python train.py --qk_norm=false --init="uniform" --lr_mult_down=0.7 --max_seq_len=384
Each number is 500 + 50 x the weight over its row's rms, rounded and kept within 0 to 999. Layers, rows and columns count from 0. Numbers have three digits each. The size before them is the row's rms in percent of the matrix's.

# q: layer 4 attention query, 192x192, rms 0.159, rows 0-31, columns 0-191
# k: layer 4 attention key, 192x192, rms 0.162, rows 0-31, columns 0-191
# v: layer 4 attention value, 192x192, rms 0.123, rows 0-3, columns 0-191
# o: layer 4 attention output (transposed), 192x192, rms 1.06, rows 0-3, columns 0-191
q0 091:486510505501421440441482485516526493466550618499465509443497532510557529567312531502542487507535484363529424401604471445465487439520473465524528511479514487496532446537458478466485447398588541488483559499576539593433475414425532556485524506499514468575562576416600574504465523499490478513557532490526489536545391493540550602436481540484488470487504434622509559496575438464471546488583494490523540529661507590494412471459475453508527489427434516516483455484436507464423496485451470468530515425500526569512472546491479484553565532495485499489565541494542535480459460596545504554
k0 078:462505544452372520519508614591435505496517568529458543517474508514487499485477462477566414450511445503545551455509523496601426448470438492578474530531497467516473568593461471520505415485429487549609557355531508435529434434545480475530548462388467534559460589597544489556541533432446532494454510483508501518510599478468509510527457463446434498533519593489514481456454549544502373501524530456455519407516530525558494467517474539564530473495477380622423570500475491450448574599476543407605452501513477526523403556435440534531503514548463495517567521555476470512514472498507512490
q1 084:429537563490427507437533502495515500473514526537373508534355451515494584514527503480444501451496528565567430473488491470574566536441479490452470513476525597497517480418538548496521616539535449567472457602556484536494487482511513553562437452458460348527476550455450459475517473487536565575531530368452446529506537440533503562587520515469447408514474526502498444479486448520619606448491548469432454451537477459511578584459511454614504547522534542554495515399486399494479473537511560509544532424486499515512543450506532390583539547463500439526464399501554534465497529554485456492
k1 075:480481321481406579573488500536462479451438448549533497573551514457474492503574449585493435484431481564519486511490446539419455576477456499494542471483593405438435568488522491446462550414458480502507474410471432507550490587461545430480473526549469525463395575618557532444516415482548537490510522542437534499532554491481500534551479542523480518471569437541487532394516563504518470510606486523498476559506454517556440550593466600390383546522522535502559471523556507546463401492486545462526497492493481539518474505481531577469525494415432569410475595552507515471557458503465495517
q2 083:443397507545515427543421539528502512565539545505541488498594431483508531465500546553432525457604477465527529496579502509391547509535544531572483525585532456521438542462526588495478482411448569562431452489492480440576558435411487524439487508539526506480485460456577538504566536496479541504493517546483553497486422492407469522519471430456447548524486487534479577595378539562426499483450542574479578466560497484502596438511538469394457535446516427502542542543536408539612594404511456503521439496518499469509550508515533574482489431539545624437470504532422449458555491462409448537
k2 100:516492517361482541470550528463467485521540485553458531477501443504531616362501534502457497544479443458517564526570521522477436462524434424506587426592566462547514437575492559486486564483493563559521520497543503481556460490506526554506576565499544447494510459534505526517501424344447456606437472508503458495505433500495446531522449481433495447423535548492537514450484484557504456527622541495540467472520495495613448602418501563449472505503557344530487514531521458482453523516460489392580496519526509506520489541376449517439600498542399452551429503592487497459537498561485526538
q3 090:536470460511543518497392573604450497532584580410452552500481501497472479446506586511418552495539467386531570461535485483432504488533527407552407475594553402458507524513535538554444469444455455499396465468511527420556510438420590529473423506516520576474569508460433565461505514451455459548553518566530564532543374480453346563523469535524434482470503505523518542509523542549370510568507526553523472444512469519483534572461561499467492483522501431547505491566444447503517514551528436509526388496569452526456568539502459548521388522537480563509477541515550514506555477536433436516
k3 077:558488487491532520577422472341470544551512491482633460448359441516516487498414479495527535464513528558478502573532558521442448537468582505458514468493520539527468536527525421554529537585551509494524422503518558490485426534520508468592366494563574507479377462519530530481488416514429391518477440465481515628540564552501505462493519557542527462466522511495492508489427565453485474435495488430526421472469453453505542494522490510451471522602474548412474456540476423541467407407596483512484458509458473494546535540545553548569593550517513451518492493512411477490637446549512518494
q4 064:428503468424547492495525426518470632474551466434386492555567529510573481527566474577490523526500482521503472475426485502537448524452472477492624519451555506501487443458509436501491513479439481511505546495515516503434510502507460450439570488443461508542521473598523588599455526457505550509451559446538426611504526491545471423460492487547531534544522535483483514441562464398560478474532564429538513512468483493449523600494511527533550456410477483483456612469529525512460461688439455510561570505490453481464403444481515434505411471515623475462597509500597457576404449433469543502
k4 148:579424548520445469484558543498529474526467474538403549493482510500511546358590578501488494508481463494475576516528444509502445476566491450523536415556549466544486484464514539596543509418485530513498448550457480435539538433565560530425479525471508455535518494499459496500528391445443461484388549579600517534547483464422538491480480451496605456427490496493462513578524468622459541545551536520420573497548473568550479458446502539416426541520491389521504537524504450537540510547441402456480519501546449481580585599401460578598458448486416500527471482434494437504519581559475542434
q5 097:598472476498490455469435582550523478549515548517474514542515417484521489505505576470505483496505474402543590517462494462450515470504599533544494425539543507428476556446530607573451469423475502485498495437492423450471535529429556496434524466520584513477508503493499474513526586378518457494490563569511490572508459480413397483545479552506444452423522537493513485428541563477434589556523565509491526510527406498413522550438491479466438599509414511562540491513415466490597539628551390496482386551504397524511584484519560467543424476487502508528525497508584463536604510493376508526
k5 081:517459577548509460432548433560541485506533541457402517529624557473464543475579566534434546554491480473506501434519447463498571420530499546552532532530426568483521445488491499508471541469553537532343497611483489535520507470536517561467455499530453500448595500504462484497523542517522539467448521530546447459521483434459532529508502447503549534443483475538445523533541443478449536544457466549461491513566464554413473498458446476520432422484506472565527557527506556555544573687451459521415549499485480458531529500426508463499295450477475501544471518382583443498398595540532519469
q6 100:510479502532488451489557415488498488516548461509516472478496407483486526493511480571481444445530454550507569504519555485542471612565527483436395437407525509570556565563554465504502512549494548442457459440500527476466531533513439464536523502599445365530444552502602535517530426523425508507513542412565524553491633483431570500479498435496469505537449510488568525500399568552548484497426495516513440449489463474549505438489538535496568391552503625521540450586468528489613491489453391483439600450589559477499344531518437481485484478498486505512496509392521492575490543494572499486
k6 101:470506475468514593517545633560577484522514477465558581401519476499567460527517465424493470490546532388558462523477489480616573477576430496495522514487520409501447415533413432506548503503514516471529473506486462494450516568481485546581492504478527517597403423496482415528408540485400466517462473557553464428447505578585544560497460478538436549483437517486489495529533395443395542508583517533588545537471489483383562556498533499509541580519424539500433465453525546459486553540584522636409539485507478538458508502533535495431451534492508480449501421477433489584516541469458541460
q7 108:477452534539506451529467554437592461543484600500426527620479492496556490603504568493512456447453483543505491554433410562507566583620478509519452484463462508596456446553488427510567556505441488432505431494516458523511522449451569464482489497576487523463533459535469499504442474529546523584586466505494548565409542467536464535499465567603456448505541541445377444480501528516536488491615514507531461482476581548413440575535419484532478504472477524492528549475490445484504429415501394455506484508559471517481462422504434514429471437477535508428471594368538537548553433520524622513
k7 102:492486550523455474389538610493511509476514545425503565560497502516453460518518514482515442499468479491473423454471524552513570586448441423400531549528532498482420408511605513443483499589469489470486440488555557504587510506504511524516454383406416444460515549477486420554495489525538543446515523482440428520416535544587425518584582435503508482459591399421541535521496464543539518416485428506492564573519472477526565564508568487508499537569548488463491454434553564500574470417540558428563510528522524498581499516508540552452486464526548404434388506532546478492476572494431370531
q8 100:579475513453575415585511546549525491490421453476565478494577420401479458530442525420545461405470476434532569592531547501472573431543560484439512526448441587510476492403563442499517470501573441460503556421423544438471516433552420559473500521488466491498488464496375523425501548596525415444512498469463497473492484440413507487491522505602487500478525512418544473544512515566482616518521545529598579459535497487571500497569440424517435465481631431434555480528466516467491516489516483479607514552548514466496473501429541452480512596500469443521571456492507566432573557483503527470
k8 094:510504491518539602492474504495534493556584506485506542583456597490603579472499538513444417514471506500463434455473494561540498461516516476456476550497601621531496436467487407568497493446494450515542510463422463563500456451448536546407535495532502456493357351520605494537529506498472475406573469523397514545535521414495539473463573531615546440501479507566556516442507569453491499493417463496487553535491510544538553435488492487533509504441469491341509457486537481503480534384530608524554446590537426470501593533468535490446523489454494508513504484469563400488592543514501487482
q9 098:474472532529449457523535510634507537459314473452645519512489456458465527483486443516509464527462445552465544527431494505528580488514499501429553533492531462473578551560465346505533558483493471531377482490526569568440468437537450422538552521541460503538507580485499619521496531504545485512449549570502507502534504515445576512510558484513505462602541526433467476495476455538567377524540453495586457359434493522502525452530551531438476604529463476555394494502533461436463402531490551478514523533532476455475473503480482513521569491531428478478425438490470492533406455594529475526
k9 100:454398504434464502507517492464541412443536471625442475534550522471554420518514533450569548491515503505507449517474490471593443502521582532549527546396452547558452509632440648569489563430472435450492461427470437522468502577417426588577421539553527579492454533469498559547489540469594531453504457469463538507579540446508453517517543443469502517491446571478446494460540537505471475513479496539450491479479459467439467602491494478553521575457584470507557472512444472501434586448539396510464412500496522535524412498494550534482410482555564448528483479424597527417532552450483516562
q10 101:536467515467548352484514485483478524559479440432542491565465469499503397513528515472672492548548501558484473502432516494573465546543451467535508517564592552421509465383553509454458546582590533434539593434432573611565494594454484477476479511476527513478461439503553576501401508475432481477531560486522403560545497505554498524485482513538589536459462468490467490504522529590463462418498448430504518470540451504570547526436433487530495471478506506463456559477501378539605529512526494471465499456454514563450497515573511492441618537567497552476545476386466485520436520425440460532
k10 098:554493462540474540525509575545487502549561515586510479515487547518524536551573522433499429486482475498550451469484457472409474462479556408575478515573498503460562532520554490530491454474527625391542490464446476484486387510586475534529471533414500405529503490562509465499440466476560507533524514355489479456474518431554518480458500389641479507553575593521470560505475472487520516521451498485523476530560401547495478564573520473463513411493473513562522517516435554497452526442418396461571415508407484508531529461465509627448437580465555484507533568450522445512416594479551540394
q11 108:454459496533514539515568508489581449563545541512496465523580466517500406376511495504516523433534518520463464563499468471501536457521456502470424563538547585534524520500429553571476471462424499571530525519470581519547476485457438430578436456508540505580493451527398481603558420491441454485437511443433507601503494517482486479507468556482429510520499481473465381519496435461541495620499448483477462444561485531558463463511509569473616406459528494477469520450498545448506404464527531399502619415491530475458544536526619433493467522597511550594508486482575562435418524580483587550
k11 100:453499569475561506475479562519410571517554521471545456489471573467510575456397526546451464511496540545609389581475519551457392460492511440437437539434509501445518511466555561400463493593522502433506555442416524509441455496504527540553452500514533460486384474508485553626530556543543490594551454464505469516544521542474473463532495492627539440502505492513432452494544564606536548490499423540509441511437506404423504421526490388508437437533459475546493500494494484443529517589511533557524514502456453477526523589495494540578426402491467499508479525533462446511467574471427579615
q12 109:544394514483586467604515455530520553480433454582388538471467434484524467467398539420601505537495475476488508447540485513480455502555511495491552432522536477551533472489585543392428501524498441520573411523486540507589504518506443453350545467508436485588566457586520449485509487399499483518504491500510576489530368439543495543499412541517366468572448574560512517458535504499539457516478457489602459543539554453534514487524500513483498576575520448424470512565421522537567422543454458564520466544430481565549511434539566542538474434449458535584479526551534511550486515473490487548
k12 096:605514503538577490474547549458542516521503495569545498617504497504581457558439468547468524391527428506528539498526474479514597557440560462490450475474432537439557498602458460450515426549595469471480450460463511484445371494588511510594609490452439532438460424460473556420534481486515583510516548534523404403512489491508559506514530519479512404567558505529547472587545534551471463535440466513458591502515569485497459577432440488515519464500439482554436531434535499460498548563373488412571465427546506425446500490508463484498576508419471554457516533509539478457579499426434519438
q13 102:461444500497577577448540533525537453488409600555656489499598491484500482500555457618552502442451466451459564504532545536535499472483400559491536510533544503586523437577518547428548574497509553527553553607458546525454514488497550434427500636461516430473489502554475495603431451476506412517472558444534516561564488461477473512474527541452388447454440492534473468472418534525575496489419524500565425498439471493479578482536526534587474475476430507529513542484446446500503513420537408528545420467462568471498537488556503560560534484480430449429504426494521458437493492501432388486
k13 102:545528492521557503428538505460579517597556472549518451529460453513418606410629454433518551557514415468593582519518580496546569551458525577625527459415572596510537406579467501556447521503466466452499412488473427506500535493555502562523512436420450576486496533474558508514493598479442464559551479454534457394521438470484563531518540444499522468427472558490469509574527511463480530405477368551538446453443461415465424572422518472468501499469505512521522448483553540552398506462445491500511493493473492495527472551505502528449517490497475444556491482490430604505426530508452541556
q14 106:508522482523544514540454538541542518508500377529476551520545545393543554441529558421532490495502366488533540514550486472465608555555510541546461493442475486590519573525512426438496570500481522389556471453451468522525507543401545460541467506431548463503441430497453608462473479496469504560488494546521563457575436501584423523566485491493449575426476569495459481513464495590451581585510492481491429482465516499502418549565458498509561455482457510539535490463552533431489483549448613449541511469590472397443457609560427419527523561545501514422490628505484452439447512568434520480
k14 103:579536533453475536474406574526511482615535530516411585507444569419449420571479535491556454491496510532556432450428545576537546372487484426531456459586476455494468611520569527418388502477474524534536478473573564542483384546588596469485517478466492561505550486585438556538500588466523451490506523505513510574499554449521471502451534438497461513514441420463420498576453560491470451402505393510548483489480535436471596475506525551542465508406493452510470522487463432549476533566515508593570450516492474522511501397497484561489439490502501564476531502490508499473560512513579388513
q15 104:476442467450571458434446527538488567482490541482516466489574508507438465534463597551484443546558405454435573499567526437432506557520433500589467526537509493518422420511526481494457546432456524445491504581618530434423576399447493528457420486531547477512450512599522482494549494458502507552488481524456492433538481494449496553388435514553636507569584465480524545482522404495507450472602408520458489600550652511451499456490515456517591435456520510521491538546482511492472512504501557510516487509476455486511434507512472536483406499595434533432500444556495546506507531433595498628
k15 100:483590532543515390503536555502507362491463579632502456538436553468601415461475473510534524455439493570476530521476550457488477471506494463428510495451519449534520469447611536518536424538491479497459583416512607475504593454537425558449473519447475515468536440477508519520558450464446536489541568482489480470465478528457478421468467437490505552479481492600515484456548397541468463571481451427565399582482512488507550488560568536519558473429520386483572574411477552495462513602438481433547501511539546552428476524607527433429477485467416568586539515485519501480561503500456494555
q16 103:517568500428524395370493560465541308533498553387481473452490550536495550522504494508547570504524477542481419454502453480526475493536523517520469576505485535569537558538580514423474484485576492454556479540555525515410496511510579473559502463459513507439542557514514548461406481564464478500467527493482441514486455528487489431518540538475484431430449521588554415480511510520527530561598495516442464481508567543470502553546546528537515473439562405445456433473352494444587405481560555472541455509490421546467522618517535568598540420443547505532496479447461498468503498598464484580
k16 101:424482524595548440552449472578564549518475488569467468508474466581475464504507453453418480520431481575516585498510491501497500525504554476407482423528542499494476546475548508401499540436460455544496429545494431621549433476545484446450378527524482493459501511473501473416562530476590502608500490442526546483604441500523511591515587455482561466506534428521599505390561576499454483397483450411581498523452497531456462485434476480443515489540526500551590494503474523554455464573535463519491584532436498552473494523465483568437536517526439418490466570521442450461590550447546453642
q17 095:475552459577500534417564516600482414452537468530483445426482445587559439550485576458495440549488549532455486480557516607480458524508495488476567510429559509437498483532509493559448571469467476513524469540542502449543501447400540483463515463496537434472460532562642534446449527488507424417564498522500435464567505491505566501602556552494571512522519584544503512451413581552505519527539599417449515366473512540506551501567574479495498477524483548446523518498448492418478383495490492600475500412492549497478536485426510386510542572432601446463497426539552534488550541551407524538
k17 097:564504426446510494468533419521507524477534429414485397574488440501470493518525465515490487532549520472522513473551511562382564491573522509531508562524391459388456515482523465511505502385546527449483524443544549557460555533582463614466524511452508484514537486527599469594473487481570560434551539458432510468514434430555500577471613557463464441453442552483500462501579430524447507471500531473491491601520509483386588605491470503518457557386531497517486438493416488551494432497376520526445531515541467538492534432455468560575529514545467492537556584562468489495598393527498463485
q18 102:619493473469616544432532526503484492495449413570626503507494509475527432518532466593534516463569473491521504519405491515509563450513442527429577499509538511500542578432480608537519418512461449448526487461544515464578577477466442523578513592450446519542466489469495492469517560449492543623495459490412514512507499520490524521431514511493538451588479501643580544366434480477407574521563535513447521398503550471522449483476380565516573531450519456545521423582522491454477469549507420442513478396442393486459452552506495458486506489513508463480495488472543398521466502443511472478
k18 105:549584568473579496470504528569499466516570525561424444491598579554534513483525552486589516461483472547453519539414543469463493478469474390546434439568499515477470509517480406465446478525473440445458499518477432495369499584597473522489535426548572478432466515431494587516497543490519549497453560428500468525479455504502438459502544496524597529484447525473516515477514573493462478544471494522522618484494399474567596438504535454566470500418530459569520572504479529452476512428519503513537505562556485510507505427427534513459512590391376515519494610513544457482381354459503510433
q19 103:541473422436482575519497530527587492458503532585487530507524488504491533458543562498469370591520595492454460449504470443496455449527511519519441538570583510569514438506541539612511478471440487433560418553516596437545498502580545459538460495507470480570478534469404506514469506521464483448470488465441388550535480521480466626472485483481550490437550436590559502488523457497493481460600545420496456519575530534502540558489570430498438441533523455519391483520514554534517512454531473508441487609560517493510441517623511424421526618471439546497486425444330533526483544520480507483
k19 093:468547458621506532463527523484415456491508484550545497554532522519603435482532450408421462473517503469396522578555531488526502487566421475545478475412504498461524572386475410563428506507526533415422504540488492542536532519536506478572580446485475514548525546538601565516494472483518494601606459578508574469406535574468462508547442464460471447592557526540487522412520533511547436541483474501468472471539568457563478467408540457445404531518534534524503487477500487516496515526534475506582494487416488483525488441498516526590371376459500520582426508479633464488561431491421474513
q20 106:547513576552463525471428472427487499470506451567492551504534492481474521450599525507500537559551538522587441405483439451551491482431525474503454553595517453521503532499488447466471487504466579443483386540461603454534558457386470483476487573522492502455559509493515533617438589583460468493579434478432522413477520554489494438433500502509537543438420482473462562459524494617526478608472506483492481426530528600516440501523552548447455399417522404514440545529561552482479536476537452497472480458514560524502520600560606555532427477425574460473541556504514542575462511579500411439
k20 107:305515508536468494573545484461487614467547487504464516528543467535577480473435659488470516477474500479499606436488376463546516516534494507520497522435552413487544487534500544471505437435394461489569462493422434505592393494430532484492572496473488482540538492520590449483601551459580567464550507543593509520539489534538509507516466494534514466503504392497437556523493506461527399465552547551532429480491437439555487511485529530497472474455490462616493494507509378454497491582570470530489537452498482522457546464472572548526475448466582475531499533577441488514472446575404421519
q21 109:510502443373451564442541559505496487470447476424509524482548434552533463547455467564548467434512552573538420493477475494415394462456567415528464486534498524494526504500530437477521564488508485483459499481583510437526525515525461466470594478584465514499500327559531470553499527516615505536518598373498524462493598501497541453538465462499470557442494525527535532469559494594508421478407502579537510557612441448540479562521449465469604503409513522460475538418511528560414522501468515477480472557502631539522498553503546542472504593527519444455413418479521563464494532459418512547
k21 099:603530596537448548475534532547467536492395480545664531585463511499448519503541459475447401513462511477490479535524579413407521570561569472461514491533503364505514431572477493510468477610480512480530485564476500493580440438439537534561457483469608522469493484605519389494514393512533504548516435480501450506633482451454523534486609539452440527457426491514565527487524455506459517478528447506508446443520503533510472481487511394574384470516410500486461464523579484523523587496482467461510500477520442454464578478509507423468468498492568622539593473541467503506460488495492521479
q22 102:452508522494559536503461499500492501454490438389553498455554491530598468426517449507440513475508444505537507550505475630544428544459513516548517439435553534461393619488502472482518602451474445514490459546587565512550512432486515472486568532474459431536493581447492436534521546465541518467492385460472600490447490497445594534439547499476581601468544529517405544551446509529409613441584528471587451499479446515436547527554561470487445567522496488448528493498512465485461534412511509484530458511403572400423484547436621508504584519485519478498444470537453499468566447440534550427
k22 098:546545506502459438444533470495539551471511494501552480453501467502540482473558531405496582497587540452460545462515490507515558429459513509536550490519536492630497492499524404518539576505438520457507474483490425490519490523446447550511506583429589531461606498494548522506483568604569500468510520544376456481516476505473415526493501529498414606491469535459483500577508503557507472499517547366631490466381509529515413457596511507498586393497446464467490438481502564396602540379483521503494487529538528390587472495509420445554484496444540544544541550475555561578519484490397459510
q23 099:579489467454418467513410560447601475481574448561450455391466557372527494501507570555517478506448514468480536519551502494475605434503573518506464617537471488560493484515422593511491580517470543480476528421486539414559506507520558519500561524441490449520518504511590438600537455510501496433536511473556503364450593404547503517460576519406482573539475504495534437507479452465565559520483405491497506540538511531425482562498563563428588519506523423574493489562392502539530480542397482493527559454400545499451507462544485484464516483492575455484518494517453518432424511425465436495
k23 099:528573543592537403518559498508631486491568565527496477516533500460527612488464466454553472568556535466514474452553511465517495376379452425511560506462617485434453477471590534478517523482495502542482614506423575426500515507569516471536558479509479507540557506543467518447514547490578482444495512570490514522475458459483491446473534505430522464462502470443466501516497501503469416475545552583437451410495522575435508490490560468411467528572387410452568502484501624539514507531458483560561535478488388626391535469521505417444443575438498509479473531557503490457550438488559460481
q24 102:508608522435485513466556473532523516429567520522529490476474624491494520553516515556456530513423579540482539538564496564440505475567504372478438514537488464540476424490468502455500521499426488521516572440435558529458498530471525558454477543445498483565597477525492509543399394508457420545492391529463500458504419549420550402522392480495507580572532500488527487521437477602403438436541437557462621523519477505533501462550379621507543525544524469503435600412548560406499509551504535485478527509420468484530482569436467523460506583486460437475543503470479437476483522528502571460
k24 100:450465519522546503479467538575548458485479536554476542574580413521484499508382578523491494480455444527519379458489463535547443497505580553443415497477490583460497460443454536513541485487493599546485551453505495520510534450482549505418634450488468462558554534464554532628524517580489574472489549477454498552419517413560453443503492540477511555547420470558499472449510519472514467464485546427466559441442379495524471523517626502540518453472461516542516494530403553546446538531537492484497531458460468401518531528428502441493436538429636483511583445585440647468483561491480494551
q25 108:519480541522479451508579469329572580445497458498556532523539485574535406536549392529624436443494529595373552495500484441515462575417462554538592522516461470525475411555493480603432509522406428540588469489450450521469458501536554537556443466416464599489492565506482488439451545552497457389525501578497565558523480548529525527440606425475538525470505517467547482543501523536498513461415469527489550489515430502457430554467466590508479415523554460446500459498545557474478482581425528531476438456470581485482459509522475480557467479513484503575455464497490441552466473548533515548
k25 100:465480565442573555560540546519437527548418537528589405431524495460433468421560513403453453479513500496503508418470506537496456536485512508463485471446577555538540465585519469488458494484491621449593457459500602511580526483570495459569478476517558588459410506524511590436477510441522558468507485471455495553453504605547515488446433424529495446542486450569454506518421455536492470491458482495388428548448583513494616464475513591503636482562484499504514380505475495473494502500450586536427498516345490456487544433509491513556482544518559514589441488507464553500552506513518543434
q26 106:528581493439523534548520506563529583619450480497593508485568476507432484491429643456464468485504549459487530442515499519502547516530414517433487467501634440578549548571501479439508444454473512503402507493464527568501480526427499427453442419487498537470514540491515447566457594420435532511522467546517585551436526392519417563488526518502508481510543522490459501519547498537425493477600487484502477514443538409491482498480535527489506427534459459481507491513364538466453618463565436396524561553525420565453599477464503503497543543561499431481468498541533490579507422577499364478
k26 099:533429585533498539453474414426523462589566436515517509498570525602508478502348508577516478508551529481500482513543452549474496488552499509528408512385507478417519512535459482495510533486394406473452447416531546561446512516406513575472545477452476482498479568444461438470396552484544590505529525582485589463493473548483491538522475512588421561579538514530456501515571478574461513513508427507573441414506503491537449479540527537465538486459514519553557520484450549463501583549453496435517471466534418510523446491560453479498594362519373464494456488541427454463569504510635523485
q27 109:417535423465503442442430481439472527482532477598510479451524575487523452482400452497606475531426487541483492447502548450526487526405518557455502600516510425522445549516424478620470421402577448501425484641490514470453477496523469551425509477602530495554438451565440526478455456486507503528434421516535533562564563555488440397497455516616495513442515510558488561505468549510524396612490565548491582486510491505460453579479544544473538495514508526428580466579540465541551512462558451415507458550478445473486553448494513573483607541499470511512546552492502569508500453528538577485
k27 103:487479547506463423548523497505448498467417532518506506503479516463427534652508418525519576460539587570524582478543512514578591463506496520513510524481482529564592486532621442468469451525505556495581545436445469472482502533466505526523493436463499466506527548550571472447537522432503565494449491518495633543475482404472544568573490458518409543439514457555525395509510490544461572414462496506512591406535473402573431515455440473551430465464523503554360468482436491471463515441462530522453462454456532525468500552412548464564518397472440534628512451487431501542553475474590534498
q28 108:504511498509568572542527519444460444477471540513483479460571512460543590468545567487532455472537521444588510481554499579570524512523607515473444465466480630499532595436482530528465485491560452542467464440421501541481496497458565494487507469466555491440467478475480505521437547437575456542502462459422498462433559437494507553514486442502584545548513414518504559627498458434476373595572525465446517481574449486572516559516450412506413579545524497495530435498528500597498532435390529512460472484477527568471475506502494529534442517481494431552596486451524401442525371477631595554
k28 104:517522478549375464545472571489503511427535551451501500463570561503451540410567482584531548512380440636457393445616528525509530507520434545515451501525546362571470485590593498534491460487474587477463539523500448443529502523539503557470564513588548441466464515559564540441408554592475518490499462543456546497536446442525446442597478526485477470484549552482499526489584507440477391443487501465417533512527583445462494525529522501440530517503555574449554440372553455495482538513510439444469460475581518429543425492495484500528447537484522416558449533489468479517547449445504535495
q29 099:405537543516529464518492576525625456466497520521516591494438555541452603497536509527450404471534489427455377474535465451479525510538433548577445481594534463573517457473506452468542513458469510460532587510445458433581491490494363519380567437425541437496539607543489537543508507570490547509472499454437545488485519516480553496528561525428560519454491465487528459473526521450492465482390618551486555462532579516428529548501491450537462603432561505525559504429545539471500451584414527444494477494462463491501544507449411423611473536512452526504531430463541543607457475457494487518
k29 098:532441438442477389521543391520537456470456532518512476603441581337576598484523572490486504488579526514486473496493600465513463487516478514491488457505463501482572553468485578488505495503488484559592554508495574486505543478484444402504470473447482530597506532472475443480549495550547451570555499429484530409495515451492476462627546549559492435565511468401525513421524410444434495559431461502493533459475540493550450406466527568553549501512524486497475479442512553445462469521470493535459575509526464515496533418454553453532443544522553435439458539697490481495509562596500446437
q30 101:513529502510525409475519494497414496467498441498480435570402530528542479416467501489504521533503574495533519398529469570445504367567454529486533528545514501562471464599550512564550545482458461576566519493476541454479541588536504620523436482463503509466528485525469497468535527464543510532555526529447507482481490476503547475558509429438458509443449390558479536510410503550410469503538541428650411516516525360528510504581488492438395530487486515475604506556536508494481384475477511459526596481497503463460581523519495515563564522528501554477335398551486538481457537517553513397
k30 100:508446480428436468630415513455504566561535555463560513498408481467402493541617496443451514568504370464537445483480502552481480476525474521513466478492563487463503584467359464492477620526522496531519453488472506507444486519553545502538462555478509496434479540493462553471467478485592493480473569576521566563450459446558456499608603579473546553528506543475459461480503554567422468498512592499419492539477482518509446532485481500469421514501489561611466573452539480470545634467514528531532472498479524454458489431423526434462424465572564484500448582505369595562504490496436513503
q31 101:505479561484462463463454509428524554479535471511510525543518569477537439527572598483496555498502507509517396492484530491472582485503407478463500496604522509545572546517486601495529529496518494494535476399510480574352461548559520556467537509545466483551422508483520495539497518519575401512436557460589480430518501429502443469465465458464483552508417450413471511469536490489539561449589512571390538491561435440461532544471507408614519441550510535559477503557511572429578482515424494484491406465475557566493355466475519408592548493456445531568508478581416560536523545534568478417
k31 097:453478487521572584414453532480523450575462465459580530525590536532458481477531467532514545412558482549526471566494483499546508494449487566590537517543525532505505531432462516481504529502562505527498574569414516439596435592480445467485515505546458474430567386434532520512404473469499484475531542561569428590483492615412500581480529519443487485481456418579498562494429509494582540431472508464488451485498404531558507510479538568486475475561530526453520461381409442413479439570459484523549482485472502506588511403434531555459538558405531440537472584461432456439508428508559429564
v0 087:462499486536469432514490499490416470484512463556511489505536518454619516538569527462477477574526438478502483550478449419558513449427489499599477473500445515443582577523515448526423518508597547540479493512568497424533480597396439589453529449535503529468453410524544482499509476530455514562508522558477502532447527435422467518377500509430593577561527538525496443453458494412523553503578471443469541531447618461474410452435486494450388468473598538547547484556496503482441521479525414523536489448454556496446440421453467536440422526497559516547579509501476618530621552465427547516
o0 099:535510459516575533431497503494528512461554403470427444461473562573486505580519531470425474470475491438531646487566553418458479455525485539511509414522548463465460508451423471455541488444494536461496459539522512512483501374503536534464491479355519581479517504500573429521545573582510414435511556471499552509557503567461520558490438463513494573477558422417558390397574493578422548466515558565515500513465441442460473524505620508470488436478516524382529534479472438567566511606428555473506571586543546571507496539522452514534444490535515496451462513508534412548447488571536531512
v1 095:504469473507412506516532529516446557557482483413431511542473376422525568492494583597460440558464432520450550543556459468549520508583494572531553474524417442494521469467565487460573584508436428456448517539556517457552507488540456528476570584502449474380532500578489393466531504458576466513509537446473522487474440415493519504516535554575470580542477391491515454428534524480557449465498503485524535448480521536460493460427499528474512536581618474558579405493520446550513474414428499538469528542527565469492414435583520443607483518584495579418520436531486565549529513480556422455
o1 093:512455419376423587435429582451473451424403470469542496557564453505539534430466487552557529465532637507507513563540462495525442565578544535540483551510569526491567499485461481476483446398445538483599531525512453435543449528362545481521531502507556572584507510499500512509466528458563534451499511543459507515441510510496551539512516504527487482556521539555489433380443555489454489502429467496601476547424534512552457555492431478507489577442368481517488404452458594477514445403496426560567460540492506494554466528481480612523515541480554501566441474527488474482444493468433591556
v2 087:548500506460537535507555521523546452480467514445474462511565531488439509508611491470472541431549485503606463445514387497443433521446497484491506497535532593497537463458541499623486417440464520446573523509502482525501519539536611498493488502460497506496539463527562518521562540527454408495569490526418530500453459521517408463504515542438512348421445482522496499489486505504408528601435541431460565521525462520588479590474540492502524570522426494571547433485513549532605521493443581453392455489510625389499513535507454453498501519603479573440590470470574553503462463393486610516
o2 098:471508593528448455478536542476501580532529598588500450365563532476518460473560493520451532451565469474482513484407512456482499557412574564516434459508554512424537523488455563594421483512444464490470406474534454482642510604468413526580500507513533467545488486520457514485493428456440452475474434485441583554531506500455502589530511404516445567422465543496481554531554481466454473545497525449505471509537506527496381456483413521443533404560563508517459477505491504454418521567563438598568547488478424506410532545642509488524481542512544522505543593476478562495523505423552480453
v3 086:609493504547442431379475587514430372531606439533556500498523417547487450506611472494518580565492499539541492432508536536530419449435470558549496579558431428552527424487585351484474491518519473415478521519541501447497455547541485466509471601449502486458500475428484470510544552509452510481480471523482510474526490505447596443466623533563409454514464482436501565488561520530544452560450476518450504517539359482489584538586522516593522492502449487459476508489492504508418547465468515428543492519531531518604457539571544479502567502494510525511430524510561462471457519534535628482
o3 093:515520477437485413540567461586492517520498458483532495526433521488585496463513398542464503546476517488519559639608446489532582472452532556455511502522587477440497476530448409469471593505508498555485461460490525465514529470457512470479512526507389459420489482585497598529426395513525496542480583496497484489446521466585597465544494462474455502528462520457446491560563487505517434448457537447532455468550553482580567572594603489439501543396408420458462550519431570416374501417511543530539511575464477496494566433542495474541533489525440551490460521587455507597452476577470461453